Each number is 500 + 25 x the weight over its row's rms, rounded and kept within 0 to 999. Layers, rows and columns count from 0. Numbers have three digits each. The size before them is the row's rms in percent of the matrix's.

# layer 8 MLP down (transposed), 320x128, rms 0.131, rows 179-250, columns 64-127
096:506475546540522452469454513479459494485516475513462521473509499507496523493519509479497518496501520515477505507503498456460464428438539502542510497454498499521515503494504472524504501486531465
105:482535474556534503499507497515520502498473487490484526572553499525548470470500544530482517534492468472521475485538460468543478511513495531544565484520483463504505487502475510526526531486513463
097:491501517516496477506497508512550521504489536494507470516546516512487487506533520520473517489472491479531483511459503497495525504495523527467452453496539505507512490491547508491511434498484515
099:494504485501518458514515535519458460448494489478487534464489469511525479486541463485541496466526484503492492501495473466484459495521471508528486491474516541481488499458535518469522492557474504
102:498458483531494498505478531493460529504547460479476458501484538513550524465500480526512543531498507493456485483500492488496499500454488485537543499522542427519462524489488502485509521509481462
112:516520479460471529481499475463521510501503492469529458509500500442533485485491531504477521464501517520485511521522460516531560482524473486462514517435451504502507501499476488546498530499504499
102:491510476496484512502460519506491535487491532532504531453514513507533529475501433508497516476513503487539533508500531516521506497514517505473535471542509498493487499501473518460529513475518474
089:533552493475467514507500476507361488510499503532462488493489513503501508509513481472512503497479554485505467484500514490464497535498499542488489513506508488505494524529496514482497526507497517
090:479488482515472545508561514509460508464449497478519504541483525486512514515536516462492505531531483489502442502532470511494530485459481481441498512463497467521515531517481539489499539503495526
100:438466499474459472489506524481495471495476523507479527510506479516499493485445506492455477490511505468512532498541498485487482526535497505496496499482510512528512532495508482493503505495504528
100:451503495512498529505509520522401513506505500498509446514499501489529486482520469461492480509527452539501492472493542499459523528496479514495499445503481527504538495482521510482568501463488504
104:460534525507480477505529541466439489462461516518489519478539519473500531471527535538487504490520499482490489480529474513496477506510503508493490519457532499512494485537556466482486503449507522
102:509534504515484488478515500528524578505493513511518503500502466520488474499535473495502548478493480489498513497494491468491458488486484501554513485463480481483447492551518437512485460495475481
097:510476525502485507525501515496309505487482482501509504519529536496522501502488500475483509462525498518486498503507505497493510513501509510485530504511533489501525523515516480498541508483504510
091:520499484527487493504499538464464476498520507481497503527519529520511509500466509447514506564478472487550518527466526459516489470508525514511465524536520522534504486502478509510471471492505468
104:467468498483508519480527498499504508486537521516524490478495438537484461489515481537473502491537517511468499496527555556471502479527503505508525517443529521555522482514493488516526478489514472
099:513527488484505534516487476525619527491519502489535505525493458522501477500496475507510485501482482507469483553491509494475512488505481493505450535492514518520470479490483486449534469487475520
104:511462524472490500511462496468515459517544498516518496496489494509492494498482503497523555483492532451485530517508502465480485492496496510474475499510500510518468487474479521505469542509497505
106:517511440531524484526509503481515473509512453502491513489459506497449493516478507487438513452491499517446559493513478493514507508531497461523501505487488523507504532479525485499477472474547451
102:536474493467469558508496467508509521480481498477505458533502472505485477482480489495498488508548527503485507565491518467486477478543509479479521506569521469523503471493514479468494479517483510
105:512505509482508537479500475546487509518460560479498551533455471528536484507540528477489506501497562502460510513510520493465468536462506479476471515510504503497539477490510490510530481444467445
106:487483497479465516502505531484493512540501546495517555520488506480451521499466506517554500535510484550513469565475527503503489500494509501505501502527479466515493569528462517458483523520451532
102:494495515502506500494477477512375459480524502498503501485469499535481461535502524499506460486505499536485520526507487538483546487521518535519507518503526489526440525488525493499487494475494497
094:513501516549496502493527493509507462500477465450512471503478458520515511529466495502488457472485520510515503522510477515486479483515491520503512519482483442438484511497500482498506501526488558
108:486500503460487467528526506480546523499506465489482511478557537498531502457487520465539478497457496495461493520465524516456538473478504532494545445506498496463540482462569491511509452486491507
100:493513531519508473496525497447492465487531533554501484500511507459439469516500448499500514507512513493485538527508491488510535494562508493474510485516479466525499512500542503497498538488494518
104:488490498456559476513493492453485487496504514524444462534474503500495468501517504497528516502489548523466511488491505531472523497491512511493530492502496492558490559495505478511551537500494489
098:474451491527502482538514522492504498505511456463502460514505490510517498495516489487492480508516522479491475532470517520480487498495514507529486502484470495510500534484495520513517534480537491
099:484484534538494517517478495484557562517522526537464483486465478449434486518468514453531464518490535461538492511505512494539493504527514503511496483460473486516509487536526523492490489531494467
090:478507502460516489497506537508544524495562505512517508521518501502473470490495519461505467514523495487474570458491507473551506496509526517500459476489499497468494514461494478499521444531460519
100:488508484472519487540500521534501504473482497506491536508493513533475489543528521525547500510529464483518548501525516506531530499468537485508497474431485498492556507480539509521533532509504486
092:490512489527515482524496492488534499542493484481494538491514509485506503528480524500496492468489440492497522481499479491487532517493506465529512506503496515478545501485458467525447519549531489
103:490482495462527468512456504508571508491503522538537479505510506484454534528505507484486463463482485533505497487482524501508530504493525479516468482477496506533485494500502516522500462473493508
113:472482462485523536528469511501498469513502496518487482466526496451540547505517484510490454494497455509505513498518481535512491487498512485483512516473490498555510538516494501507536421529460480
093:480459506528491482461517486501587523511512484479491522455501475439525474456489512497515501498486512468470507479473477488448519527475531509481501508516479481525500517489471494532508556497527504
106:490493459491527542474506515495416500514504527490458489522502514514469523496515486520510469498501502491521547461513457527526475494503449492490521482525503489527509493521485504498512470482514461
099:525536498496515474520493504531497517498522506522488518507473480523538520509509490493491563506466437487533462486427459472488543506511544526512509516488499481527524537473511497510503465491513465
104:498466528529499503547446518492492494513518484510482491454478512486500485514475536475525472455494566504520531569460489520549513460545478512518483540474508465518516483473534483506477534512513536
101:497498449541504463571455492440443532528517465510511504525460532509499477505475521492508521544493493546492471533524489507467512514491505506487517506540501534508481513492500515518532505520489528
096:495493502450521519499447489483499533475493519537502496520449486538528502527488503533462502523529506519460518491524502469510494501504479508460471525488506510511450530486526510496521536494502468
096:502477456491482550494518518493486522470482482524510490471509547472451516519508485474508492516460532468500489505519491495567493519498507482464474519483467549499530522485510487492460536480511498
099:525497525511477498482517503518486501501471500477515469512498505524523534503577506537493531487520495538543483509482492504491487489493511504526486480427508530464492487485495510475513574509520443
099:528499462496480481511480507504569487516510500506490529502507473526471473500530514475506487515504471555480493464524491511514472488542487478541518494481506533489503472522492529522480454497517494
088:499489472506532513477480486537488514529505478527520442498471481513511479513438491479517495501517503547508527499453475526520535501489479513473515526496514543500469483475500546484468511504467516
091:486480508494524461494476488507444458487511463524455471450527525495512515547458473500513496514482514496571505485488519498507505498540515533503494509522491449481482497499472496516510461508510523
100:508469496534533485490518500469553519494482484515512470499478509519511491488493443504469522463486477502514536500494465506505494506493501488576512435475519491517485495480515480525444550487536509
098:484531516494497534505536500508488511474548540478489496518489514500467459496506546489480515489527524497484471488458460481545491522497487483499477462519502500465456535491485491511473496513499491
091:469480475467524501504475472520486517521486471519505527494505503510530519447491504493489489497535510488533479482465489535507467487522483489560491503503490477520453501525507522513516487511503490
103:484453522517496526481498516481454518474460544511500546465557497501475516466500493484518484471486520458505511490501511540495486448524474484523411506507525488505530499500536481501512512555532544
097:515529466483529478500496452537525460475523495493520473511504465482470496516510490538526505528479435540513518526536496508470521498483510484509502515453520507493506492498517481534525519505461505
096:528486534486475474498495513491417526492483508509484515495444531406519498512530496512483534468517505488519530504467485513487502487504505555520513517496469510506475507517494495550471508469468515
100:559534510524499540474496505496539558489500505515487539513531461509458514478487491530486481499502469508497571481469518503504489480545485499500529537516485499492492505528549523532498539525461513
087:521538543482510535487517498513546502472501503492499498496490499493460507468464496480534496553489529530504466461475521446553490521488529488513481506467517494515528553485476500553468483526494492
102:479486476513481458476477510471534495506497524491504518515530512510504512533467491521506524501472503487506502540520522523475505519553476504520541515517467519490488528469498512489522526528503441
094:496473518501475464505504504528544484482498513463451506515470479506475518517520460517492488577490479507500531495512499488472532541493506488525486491488462505497491518473458506489486436532528481
108:496527451543495492545489503472483493500481535463475514484493527556518452497509480501502546487518559527513495526504509495478496503494469458529501493527501515517499509543495494511512545480513500
103:504492442425481511494476520520523514521455503542516481515488471538467524466511500462499513514520484481485497502494507497523498496502499506494509480471495487471549483480509470469492499442510492
088:525522505476491513486532516514449474489488516469483497441495508521500466503502509531483467493531498523520519511475492490511485522495518532513448519490469487481472490481510485524491435536525506
099:479491492488505465475498502471526489514518513473503514490457492484505522538533490517543511537501490499483513477464470471478489457476492505487476473519485518496486523517490477495490392500526473
104:455471523471510586471517481483529496518462584516474488502518491532499537470530495476484476481509499511488475482503480470549490510510527495515528450529525538467526505463493487488518471496487535
097:488545494488484456509505488485548491485517483498508496487511484485528507455471522500506500485525494511509478487513528533482516518530537525490471503484530508507477464485472506522532464509493567
109:531530503498500483482496484480393517476483514484502514512498550507545543522509513520506531481534498512489503498491535524513468526494471495505529469527510525500503485533494509547503484493487497
108:504498537478515502529492511530433456537538516452489499511491480510496494498492489500523523509515535477482534463553489473508509504519489542522502492491515503490548536496488439506496455524518474
100:500504531482512533475545515483500463507514524497492506501509502506482497530562532498496523483533537519521520482481477463477494494502481511544471505437530515518491509490478480492462521509516524
100:487509500529541535492475480532374482499486545493465538501500500474495523513526457517501506546516478495472524470478499506466482483490484527503505552467506480492470499518482499495507511528502499
106:461477500500542484453555493508520525526498494541526483490480526480466533508461552510496523472491507499517525489526470521490532518456519520482473491492471484543483501497481522533493445494467527
105:506486514521526494504486514512554471504512509481502494494498476491492534502500489499475473474464483502514503541514465485460528493489505484481451492472488480474488478495451498485488523515502486
105:495501473481511526541516519512540525500494474500515473518531494538512487518505496461522525512513475521555508465510494515507515507515489521480504481533535511467556488513493508543470510497465525
096:509507511518518483462513472486481490498531467514482544491519454498569533499515495500510472485494514518485476539520503500483514468514521522471530506510490514491500472478533504491504556484509472
099:465509510507522485548528502474464513500492553495479489483488506550525496457513490472544489490519447458503515454456474496476482508509542520478441520504500548472495507509494524503499473493546453
100:497518529519542501475472521472435548490480510535518513497479496527506474507489431529462510526515452532507485535520515477505501504500537508485468473483475532484522532471551456491510489535478514
097:534504510505528545498510501484484497502488514510490525535540498491531537490502500487536446495497499511525496516512502478489473510495490484489507478481527510489507498544512514499460501501527452
# layer 8 MLP gate, 320x128, rms 0.142, rows 180-250, columns 64-127
092:501542529484498496499486508518499538516472489496496528499517503504508480447470503529514536477465517474498511495477491543488515522471494519511535525526483505491497535470543511555511522488577481
110:550516528507436460505487489502517513518502487480509502477535494458516526473505482529482510485488554499510517524516484546479524478474511519480532506455523530462454512523500510442490495491503501
097:442555479501522453428492474497489444479515469481475499478508483495497508497486514519496479485458488520517497494487492535485474464496491486480475516497502505483499480522484500459481550485486502
101:480485480458500519507512519495518515476513562495473499529463518519475478475505461524496562491540485518509530463479490531448491539524550458508487476521490522486488488533511522464484541513485505
102:487492467500500483514501469502487511492507480518494501508454530429511442525491493502536516520481499495518495505488520454465530515512462547520490514507485514515511473512475487472503503495465524
100:511467512487500456487439535486517477499523492495479505529466542492486559492522487500526520449526529528475491514493455554455500504455465486492506481485482503540479479485513487477505489551535464
087:487506529445502506504498560546516513526504517471523470502479487485479547477494489513490529458459492506522494487474449524496506521495484482484511510494483464520508518509516494458546521505513455
102:542468476491412511506531441516499513475501506524458507559498501492471519440538503488463495486493535470470524475539501529525484529533513468508489535530499495467519487466521541500537524488473470
098:499489490516470485521515471469539489532479495491486507520493490494506447522498496519464530516500492460511495522469520480502482517515522548464469520553466479480545500484532547503490519533563481
098:522521483518521480476523465490497486480485499458480474485461500467506507449484449526500471527558514491516490484499485477465516438494529476492501502498501508462516467504514487481523508477517516
097:494493553486490501545518483451540497498470511514465518496562511507525476507501546517505503457501485519489511479461560503520511526510515518506484522521537464463513529491515495534521448508498532
103:499521498485529540460478474535565540506485523504454509560550485526538496486486499522518506500528515501530504492501532531519503495491482515506501494491480491561518522512486495492502517490498498
099:501522496540487493516522517447476485538501493487501496514502533486510496440524478505499491549529471488439452497526509532516492533500513502510516450493492481512496494566495514460497495465539506
101:517503513501513478504525478510514440518466487494482483457523504508519522485502547455471509506480529507508496534501527474512479512518523495506547473462509497504558497449542416516519492528528509
094:461509480502489495449515481515486459540488490486510521484493457511474493570494539495530513498510529490505482476481536542489546514486458536509515517505509497555502465527497476524521496487462493
099:484474498486462520448519525469521495488534496474473479499494528486456492516509507479469533498500493490512488472512483504444437471514530507510535508510428535495497474503491518450496508444494531
089:466499474520481466510512544513543511477474558516515496495533513471462483502507485502455509479472503548504510532529516451455513478481490465485499499460476521527515537511465527486531503494509567
106:504499460500527523504522507574499526509547480499445506526532494483490503525519499542509535512494539527500457533535437517470522461464500476498487505479526523500512500522505480475497467505544526
101:533561479534537509520485525467531502475536507481492510539505533521496521526534489506474527479487524531503504488507498465495516503497526508547526555481513505506531493558514467497504476482528482
104:491498489514448469516502470504473488514476520460467531508512528502526510497547480502494512543477539536532528548498535519493502539500488469499517475490498488529522479536473496507526524511512496
091:512504444544516481490445482507506490524482477512496523512505484492519503515469468504468555504564467455496522491520506499524494502547522522480512496485473482496461519515509493538517506514539484
106:518484492510525476457508503445530527494484523442458515504457499464529507514510504512476515525533516535509517519523524458456528443477496496527499487480477544488537479484504484488557502510477461
094:516525547516514488530525510529536485530522497511490537511487504493480485501516509497480488457471517529483474484503489505494498469447495488505477544499489482466544499490515493502487527525468526
096:506508480492483511514476529454493461462518490530533497487511508499484472473513496517534496449473523528516489470525521532484504504495507489486495503523518472498468543512448485486486486523472530
101:526531523481485527523513492528525486530514515550521520554498459496478504520495513535503487486516542478455487467511486545492553466497538523507488458519438498506547448511502509523471481438469509
107:543491517524513523468496508479512491453527506505486523488513499491544478501525496506520469524465543506526473511505522495455535468484504532486511548501518476479503506461492470542502492505514513
105:507482468490525519492469490495522516508527474491552490547488476478501486532552498504517531510507556473502463522490514486505517498476513502510498488476517468506489533561514505533481530467508508
105:495464483481515533492549505444508481491472508478493512469476520477511532489518478477543504495484504529460499477520511521494484514488497499499462498522491533511507488540462474496532465507507470
101:511532509476492525497528509477517499490508493496514524526471493521493496483493529437536481513521503517511477482519483539519511454441511487493468453486504507523473439518499485488434457502513482
091:475510500481506503498480498490533509480500486529517519475560472529488538472487457497442470534469469496519504500487512489482472489525505446545464501523473559508538539511495472478541531538505507
105:512554523547501484518476518555517470478484507512542527501468519484524482526511479510462488491477522515533564428521499462509529486514549476486490519485480472486482491529482551485520515560520505
103:511468456458492501471516457480492487409499493520479507482535468538527444469493474506493514504495504485481512485519502501497561508470498538504512482515561517521484505486519450527575489510499497
106:513502493482501449477499528501525513496521481534445528465485497511508490523548531518475519462520509503456519483500526505540501438507539513524482501469496510500511459503523542495495452515531523
094:480492493539474493499522516509509466481478552474488516499456490486512467487504532502497485494535476454504457496511524480480497523445496477505467523527549484520534468475530473496504497482456522
099:492540434497541454454480539487502464556490524505504540491510498480495465484501469559476503467537491503494510478503515510530503491485451488489498493522465481488499498496474436521507502496515497
100:482511507484528477500504543490488536498524530514442511506514514480514493454492461554524548513463476495480500495504463510481554500411516494491511521480519492521509501499513477486522453501483472
103:480484490462456504470516502536522454492477503518462547484475487541459444514482467485489512459527506474502556504495466495513492502510541493483453508547512503496547497496526483504479524514522439
098:576500515520498472501464493484526511530477444495531542479516522482516493486470481500507507539488492476537486524500494526495526512536503490467515481494510513483486548484468534477545516483512532
093:516492522499473521508526508517476484516501501539466497529524512472498481501524526515534486500522512528515507454457495486492547422511504484483511478512488497538526448538521484495492499510492498
100:519462471545465521513480480498511503499485500503507534491465460505487477507484500480498481457499539499491505525535514493509482469443512503483520538545521486465484547493452466457539497510496440
098:487523506477512499503486524509522549478530522453462522496475502542511454525477471496517494446514491499487459488543523533476516490477514510480522515493462475494503483479505521490508493470493468
098:488501541483521485500480538468484478489458482510570508519489499450499516465478454489499523514551496508506477497508541493487522494469485447502513509507523478488483487446483453486493524520495485
087:521534490482456510473500513500538475509532527484469495508507495494498495476507509525516505505486496486520491510461504499476487483483526573494468518497523482504463523453467543514461502522475463
092:477502477517489498480513534508525495499502502483497504495565504536477535514498521515511493483530547521524489480432520512505515509495488483484501488538500494558509495503496470448504480494466494
100:498492497524493461484504492526494519522471552490433520491508494456506498494485514512534519531487474505469498438489496507502501495506456476518477518507513474509518475529480503481492484496509545
105:495513448493500467511507513489507534485517468449476469498498517532527497493538521528520578497464524532450490528473511534458509495479517474502480468538517521482524505544518518486498498517467539
101:558522538489464523472514529517510470491483544509506480505476497518457491534501499449486491487531534483475538489457525487489539479497511451534511480497519460488482473488519520474506509502502512
092:478509505535513494492580473520500516483472530467475512495489495513499493515502499490464485519494502509487510523553514502498495547519464524528476498528452459498493509538514490464550480557479490
096:522479479487491438468500499502483486485505508491470531484492447477485490500488511469503518509510538486533462499535485504469512527461485526506487501469532442525515492528503470508545478529497531
099:527523461548498462473513508532483500510492507518536496479450479496527494487481507525518497497479530512496437504504460519480479465511529472537521524474510499481475462491489506464550505460516487
097:496526510478449519523492542536539475495489533496492489491492477534501538504519514506537502480509535474522470556463512478486475485508470494490503531554484505467523475502473458503485522505545498
095:567504541457478538527526515503519454497473468479532498483506511470493505515512501515488439463555502476486482471451516515506513494531486504489509485463477483475508475513510477469491499513481491
103:488483498507526482522495480516477508525511558504511481511534526483495484547476460461514530463543524514544518513534541459492488550519477494476521468521518519470503502511469501459522497524491464
099:510490457462491492477513582495499503523502526526499492516478487514474510477444475495466521533510507503501499468494525509508513557524549531494488528448472496519541525508483495459494529475523467
097:468522538554513523501465508516563493526524493564497498549468490494484518523488524482513504475529513507500568484513476429488461513548535526523499500457506470508496471478480501448526518528505514
098:498491470509534507505498508520468508523466538468490496460514488508505489502501447546486529478522534507518523480489478534538480468527458509482477480491491493494500490474512454503507474485440490
096:473523485482520499500463483490498509506538508511477521497506485505449507496478513484498491476491448496461491500512487482463481500455468527509467547529519503523507511507505538483508456519492545
105:474529467467519527500494487524535484458536555512490539500532510460481504462512541509489491528508551502513500482472447497485483505500504484496511472467538496481489539561495539529532485501515468
103:479508452514520520498528506530539500516518498510478529549566489479524506525509478499504498523494516525542521515524542510434467483483503507444556483497534513518507500462498478479530512465527495
094:505481499514464523522485495475495497497493501502473490516493512485510478465509528488532521450498495507502527516487507523456447486440444496512482511504534548499493495542522507485483502502452523
101:532508535489481506484457496501548517483524446496522498482566486549488449520495478526466511491513505526486533493498507478477498457499517505493466491521527477509491509531521479510565537510463499
097:506505500500480466521457514509524475470493511545510543530513508509455497505515557497513489474518498481494516539478456508481473494514525459483489501516455488480456520500483533469520549514527511
105:504514455474443501536498540480491500511494510493516537484482507518504488501564498516483469512489514489542494510455530485492508529534471514560463487492531475506474505507493510515476527510493510
091:474502481494456458446472513536491497512552497508550521481501480532520498464488499561487491487511516473496484474506465452478526503537486471524521516472483470501533540481506522459463504481467501
096:486500504537497465460479475495537469516480488510496510519514489516470557474494479502542529490520482492498505545468471485450544552466527490511485501514512504471499452485545538511489479497466530
098:474541477517529447532518463502540463480489504511516538561562468493503471521539503514525480525529547488496465539494505502499508470502538497519522481494517482500462505496493486527485500484520505
099:512514500488507467480480490525535495504523499486498515517476538506514436517512501515448486519483493546488529568510487545491486512540475483489449522524515491502469515494489503515470479551518470
093:560520497507509549495477507526507454488486493510568520519532513521459483500512520525444525496449499494513491504480530479481525477555530499520530521511508479495520521466527515491470501512496553
105:484520473504467514476499511545484500511482489537477513483493524520482510533529534508476492507491513446476525486470516529539505551550537492463466576490470467502522463507466476507521495495478480
112:450495542479535497467493511463504465541518475538473497522531475473556477499489525504523461463526528501500478489489464484482544507515515514498497490462500492487489544507472497522519510470547452
100:471499503512513496517540481476531480454541511518476501495529492501475506458533527506461484520469529531512508497494494506494517525507442491498504495498513530529501518527487510483469530502516469
# layer 8 MLP up, 320x128, rms 0.141, rows 180-250, columns 64-127
100:507470499544506525494509496462531471487524508489529477484476444489488538527515502489518509508487525472473520530482484537488514550526496485499513497541494546522499484494427520463528533543502516
103:485501502500533532547495538501498518499539498493538484478490503521510530519506512449472505484475494515463503452491481492519442499456524456513493532472493486505487449488501483484549478500491512
103:437479502497520477484484511490492503523522482480499481493461531533458516492542527482517510515492491516464520496476492484490498461514535504445452520529472519533528519544487486502505503521543508
107:494498478498487510492502520465512505506507481552498491522508485526465505527473482539504556439540507507442477452499528450508474506487506486490550568518504486483492533500466487495475506467500518
104:555455473485497469490496499472475524517471477483496469508468502524511461503508477486526496526469479483444512477485557497519486478472492536469472476518496479525491484487546484492492455460525535
099:453502473524525515449521488481502504496498493480535479498530493470528490474494516516471490521512479459549475501504494493539506539554482503481502487499524487505490514536487492529489518466493500
083:492561524484483448489521513494488503472538534513505506507487493509492492450472504455507540502531474472491505467470450517477486493540462506481500504480538471458548505533464485502474486460491499
087:551511519530444512461528464503498526483517453491445493527488516472514532451496494500472499539524505489458494479500478522516514513538481480496538554458503466458476522475484509487534540504528456
100:481535527492541450514563483515494498521517461482515499493486507463513477474580454441465513473489530489482497483512497486473485453524482533473503492507498514438462527481469471489489466476494521
098:489498498511482543513493486500516488498444509484470479496501445489529527479510499498498458532531528505491504545477505501522486547448468480519528465495503502495503487493494500470508481486501494
098:484500440490506443496523482515495487461514457536503486484493505534517477509489462482456466522514526447464524520490519506490504510486501520537461433498491506497487529481492537498503500542514510
111:548462503455501496514468493530440434497523516482502469511444509481487490517535511443490469487551520525507478510544520489478557494470484518512508506504495471495502490456480506486498490504485473
095:501571459505483516476534502506535468490484499484529513523472518488507519474483505503521504526521483536499431478517535482483513490460522537469505488515528505505516510501501510460516497478524488
097:485495530473445498494483498521518455504499499536501491531493518527464421519502541484491563504490505477446498496492458505484496457501479513508487484471497527520506443491474538489486485520522553
091:522516520501460491551476462492490489551526466510538484536522478479485527507515474515491557489494498509507499488468462499465505462500498503450463516493500497525512494446518513479483504483510510
106:511500518543520497542532500539455506491488487501505500508473455489545505488518521518533483547484521508451485501490532478565497495513512451496452450497503513469484510495540495449497501528499480
101:498484503496453471499474518509468508522473519545530477480487509531480525482494503545496477509490445424506488497518508488498470549511493506473514456503467516509454521467491488494498548535475483
103:532464523466510485481509485458496519536493472544457490527516526472522475504476500525473508490516515478529485486513486500475515531523465472500490453530467505469529524486490520508484521527511525
103:487468515495477494544480520546483520472519435521495452495499482552504552507449503446467498485488473510481499491539512527473473517441499489486520444488531510532494504520482455491513494506531522
107:524510520499462513546503463510521483528486510508453524480551541531525504537456521512520513523459511507546493502531519488512480473459501493477507487508509493542533511510502476500515497478514481
099:551501528503491465510494471508491490497477500479514464493493504445513518506502506468475499492496467501515490518465511538490548521493513514543489452512498510484551544457548497560547503461481485
097:526516483498515472467452516460508488484484494500462434502497441480502487500497547536492519500499492475500508503473492484469497494473519483539524543483563534519504497523520524464485519512476533
092:474515528507477509473508489503500513535487534502504528485483465496478551501490510478528480556529491529517519543507508494505521518526511515542529489491495564545521508475511517475510467448498502
106:489490483504522471482501501500470544527469481508502495451473507474540526487500467545483502507485458520517474505530494501490521510497475548512510476502480545465491491499468510512446512542531494
097:512499483526456520532534460535445520477488524468484500531505537518463519439516518497519497492491520493539465478521496522503547501493496455503483523499503503489490465476502515530543485527506513
107:509476514475521495494435509474517524514499513527496466482498502551468512499495517481522533540506488479521483519491512531484504499464473508510475485528507501484532488483482448489479519458570481
103:513490522524470497506498501496474542548489488478497491554490539534516523480529515488455494489485466510504521531512502514446496542522505497461473488550527494492479513457511541486470486480527512
101:481482500518478471520502502493506482536478521469494538535477479526465513511532468557502523558507499482501529501474486472494474503494470485494503476488485509528493529505480492484526511500474492
092:473487518491488505488481448516452483536453511519499519493505475512503469506503496520489559476481506511515561473494508485477475482501472475440515508497485480479516527547541492512484469520487475
105:496489521475514545495505493510496551490496454497463533555500472448509538497536504502499523518512487496497516537483524525524492481479521536456444535576522519532493525525514493514529509505495511
104:479478503488484512475524467449511503454447472444516493474488483464518448516500468524526493549482488479523500490522523525462513528516506434509501479516540500479499490473499497532512514469511548
108:483555502497469538482488494497487479512491498484542466442466496522495493510520475472468518552481470466539490496483490512497507533531480528493541539447476492504502535495500482469497505515533507
109:464513481540489503522496503494489479517496507498541501499518485471487529536491446463490526499449497487496505502514440491484454499519493516463509530493457480524532506488500468488494519530523527
093:470500505472518510505460497499482476500506470552530519465510480520497522523563511490484529499470505522521554476472481514553505460494476491498520496529495532517506521501444537535510500528485501
101:485529534490538461493544509520530487456481505504477523515505515490527475481550528524508533497531520501481469468478537490546504508468477483527471532529501464491513501533492461504503476498481516
092:527562496514493473509518482505511513493501495493504511525517471494505515506476488466472490512534530456491504465498505478506572521504523517515508506480482522466507483445446471533498494513514478
103:488532500476472491442534486517471508524475511467520501521477520470463511509482484488525441512467560522486515518519501493524490508506490433509508555492523469469494500444505519498490483485461536
100:470484549489489467460520495498509484468494508504505513505486517529486550486530516495492497489473469410506477509488479512476521577492496515483505492460469489509507476546520500504493507509515510
097:490499502504488517494451475536488494525501494514526480465501500501485495537517522522490535514551541491538534453496498482474473524522441524549521557497474530469498495487500493479513432532496549
104:488483529540476514525482486476515500479507514561480502490483508520517520470521473529483460531479473531529506488500545506477487499487512554489530483493516530484503556497464474484489509503479535
099:469527453502519522468502507511493509488499537527499519546476522498471473506520532497525502480473500457513513500536508542480501501511500490490479508488481516531504520512510489489458553486463461
103:488485507494529476495466466485526522517517492490545525524530527548504526510481471517514479481505469547501505472481538547496449468520506519454523512499481486490529497518523562489494479499568497
087:533545512541476435485491466519506476470456507507507500501526554481480479453457492480530472472473502493514490511467491521539498492510480523507473505526506486478496516458499509485472535565479478
096:500526474493469500478479518470490517540462487458496521531477504532508521477477549514462509540507506525461490510522513506508454482528510512528438493498480476503482512522521511476501496475481493
102:523495501493518551546496507487477462490536503497533505506525533505489483491504513498496493489483482534435536494582529510512540520517503505490515519489491554489470537489513539502478454523480534
109:485504451519502508520537502461508527472510489474439465517503468518516510501519520539545505491463466547491537498487532541478467482453520525500527501489501521501529534541514502522513476530451557
097:502529512500505528525485507516456538537457461488533484489549512519526519506527475511543520463515451507492514496514483514467462504496511507536546518511479493486518530500472481471475485535544452
099:456513511507529478464525476473546488499502543501461500522529479461505490528498510493505504476532499531523495489506509483480467490511449515507481486520483439516533515518473498454481472555489501
096:468518511477514452509514457513516504503477508491497530519514544530513479474459563482538554498510489475480528505497525545515503484513516512506539510530502540481501557496532539466473492505519482
098:539528486481549479531509514504502528455523489536514471507468500515527511525507467476498505508492498528487461519472521511508514502491483534469472520497489497443538495483492553497481481512490487
104:500517515500521549490465531513483507498485504498491522541504518538491520504548512454564524495480469527486524494509492480499481495489495487495506514529537461482534500496487468483488444521517470
096:470460508509519446542474498467517498479467513494522464473461517465531497493514501513506452465502508499477468511447486529497460530525537535520471500500486525511501516497524484483515515526468462
098:512461495522467496488485522477495547497499463485479499479468467519473536492490558538479527509453482520525501535499470500507508446508516491524496461511519487498478510516530478515485499522513475
101:516512505498470479467506499515475497470494529503500470514512543516542513508512500489522485514422451466461520545461486480527507466475552558504554491532500509444482490564476531477532485555506477
106:492472488489492484491493492496504492456535491507537509529502499570533499520525521521501457471436457489451506479468492505493498487507447526538492507461526497489474503495514506524510487508481504
107:511522544448474550499518529492501441496481500500489479451519482489547498544520494512523485488521513482483544512499516532466494498490508512487523482518491516495503474477520506507528499472519496
094:473477453478521489509439465523488528532510540505498491487481473541458474510513508499474501517506477521511509504490477470503527482429494459458502488503508483520460493483493467475500481499488501
097:504472508502514518451440525507507517518542485493481492436523527498507502489517452512498539475481503535483543483494504486510493480488493432500454470500462495486499461514467489486483520511509506
096:517477529531461528518492476517507504561497515510511441487492524473490515479495492528537499501502524515513535556504500485476510492500507464474479455526506535475511520488516439496487488506524514
101:468486487486542480476520528527489510478463476518528459422569465511497497497482464528500506495505531495494506457522477485509551481544522517502550503479494512506489474456487485489517503526521538
102:454468505478499524471480518493479461516534517515489492486486509497491514491492516441495496495483499501499517496504490515520506504504491556545493485480473431470478520527528502524505511518500513
106:502476535513474479464502458494541546466509498488495467483495535518560494479503463478493508459509430491468440501502509506518473463511503536486541534503483504554539528509526463460512519469459494
102:505487499506509525508516519480510515510506529489496508485477475501523496481489450501503463534506512509467495524507525495551530484510512506524482520513549463520517489519504463459528515546458472
099:505510494487465496483473526537524462477462482532510487523541452507531524496483514533494519485500485438486451440514483451506516443533493498523525484526496456521486499518497531492481485485462495
100:533500507480485535498481517505478503497442482472486486539514498507522482477476528472497501525513468480466488534515500511544487437503487462515518518454496559459515518494492474491508488519490504
101:461530489480553536537475509500475513511546472565496504501505492508514518510501511522523505516515479546517460447500524490498501491470445492493521505486541512531487529516521531478461492486524474
110:534525525490485529462477489535520494477500517557498515543497516531533487512495498532474486490468469490467566500507465485568469500490511523545519497520501518475483479506483560531498507503505499
101:471478454485500491535476469483497486510525494473525479487497491509513505474485452476464463511514494461475488457497518514479470508517499465514496480489536495498493497517486486511522497496474518
099:567504493480502470462474515541487475490506465475484552523487476525524511480534491536537507505489474496504507480508481498511483503505467473521533533521541478542511504506544494485439492554480506
104:511516535506523471498481536528518545494486510508458508530439535522514470500522516495485564496494480527514529514519467437541490504489558492463508522535471474483546466481503452526499486482528489
101:477511502474496494498474490501486459490460472468486550485524480532549497491500514556536482506489490474496476487532474542478483514521528521475448506518465468482489515475543531505510506484457528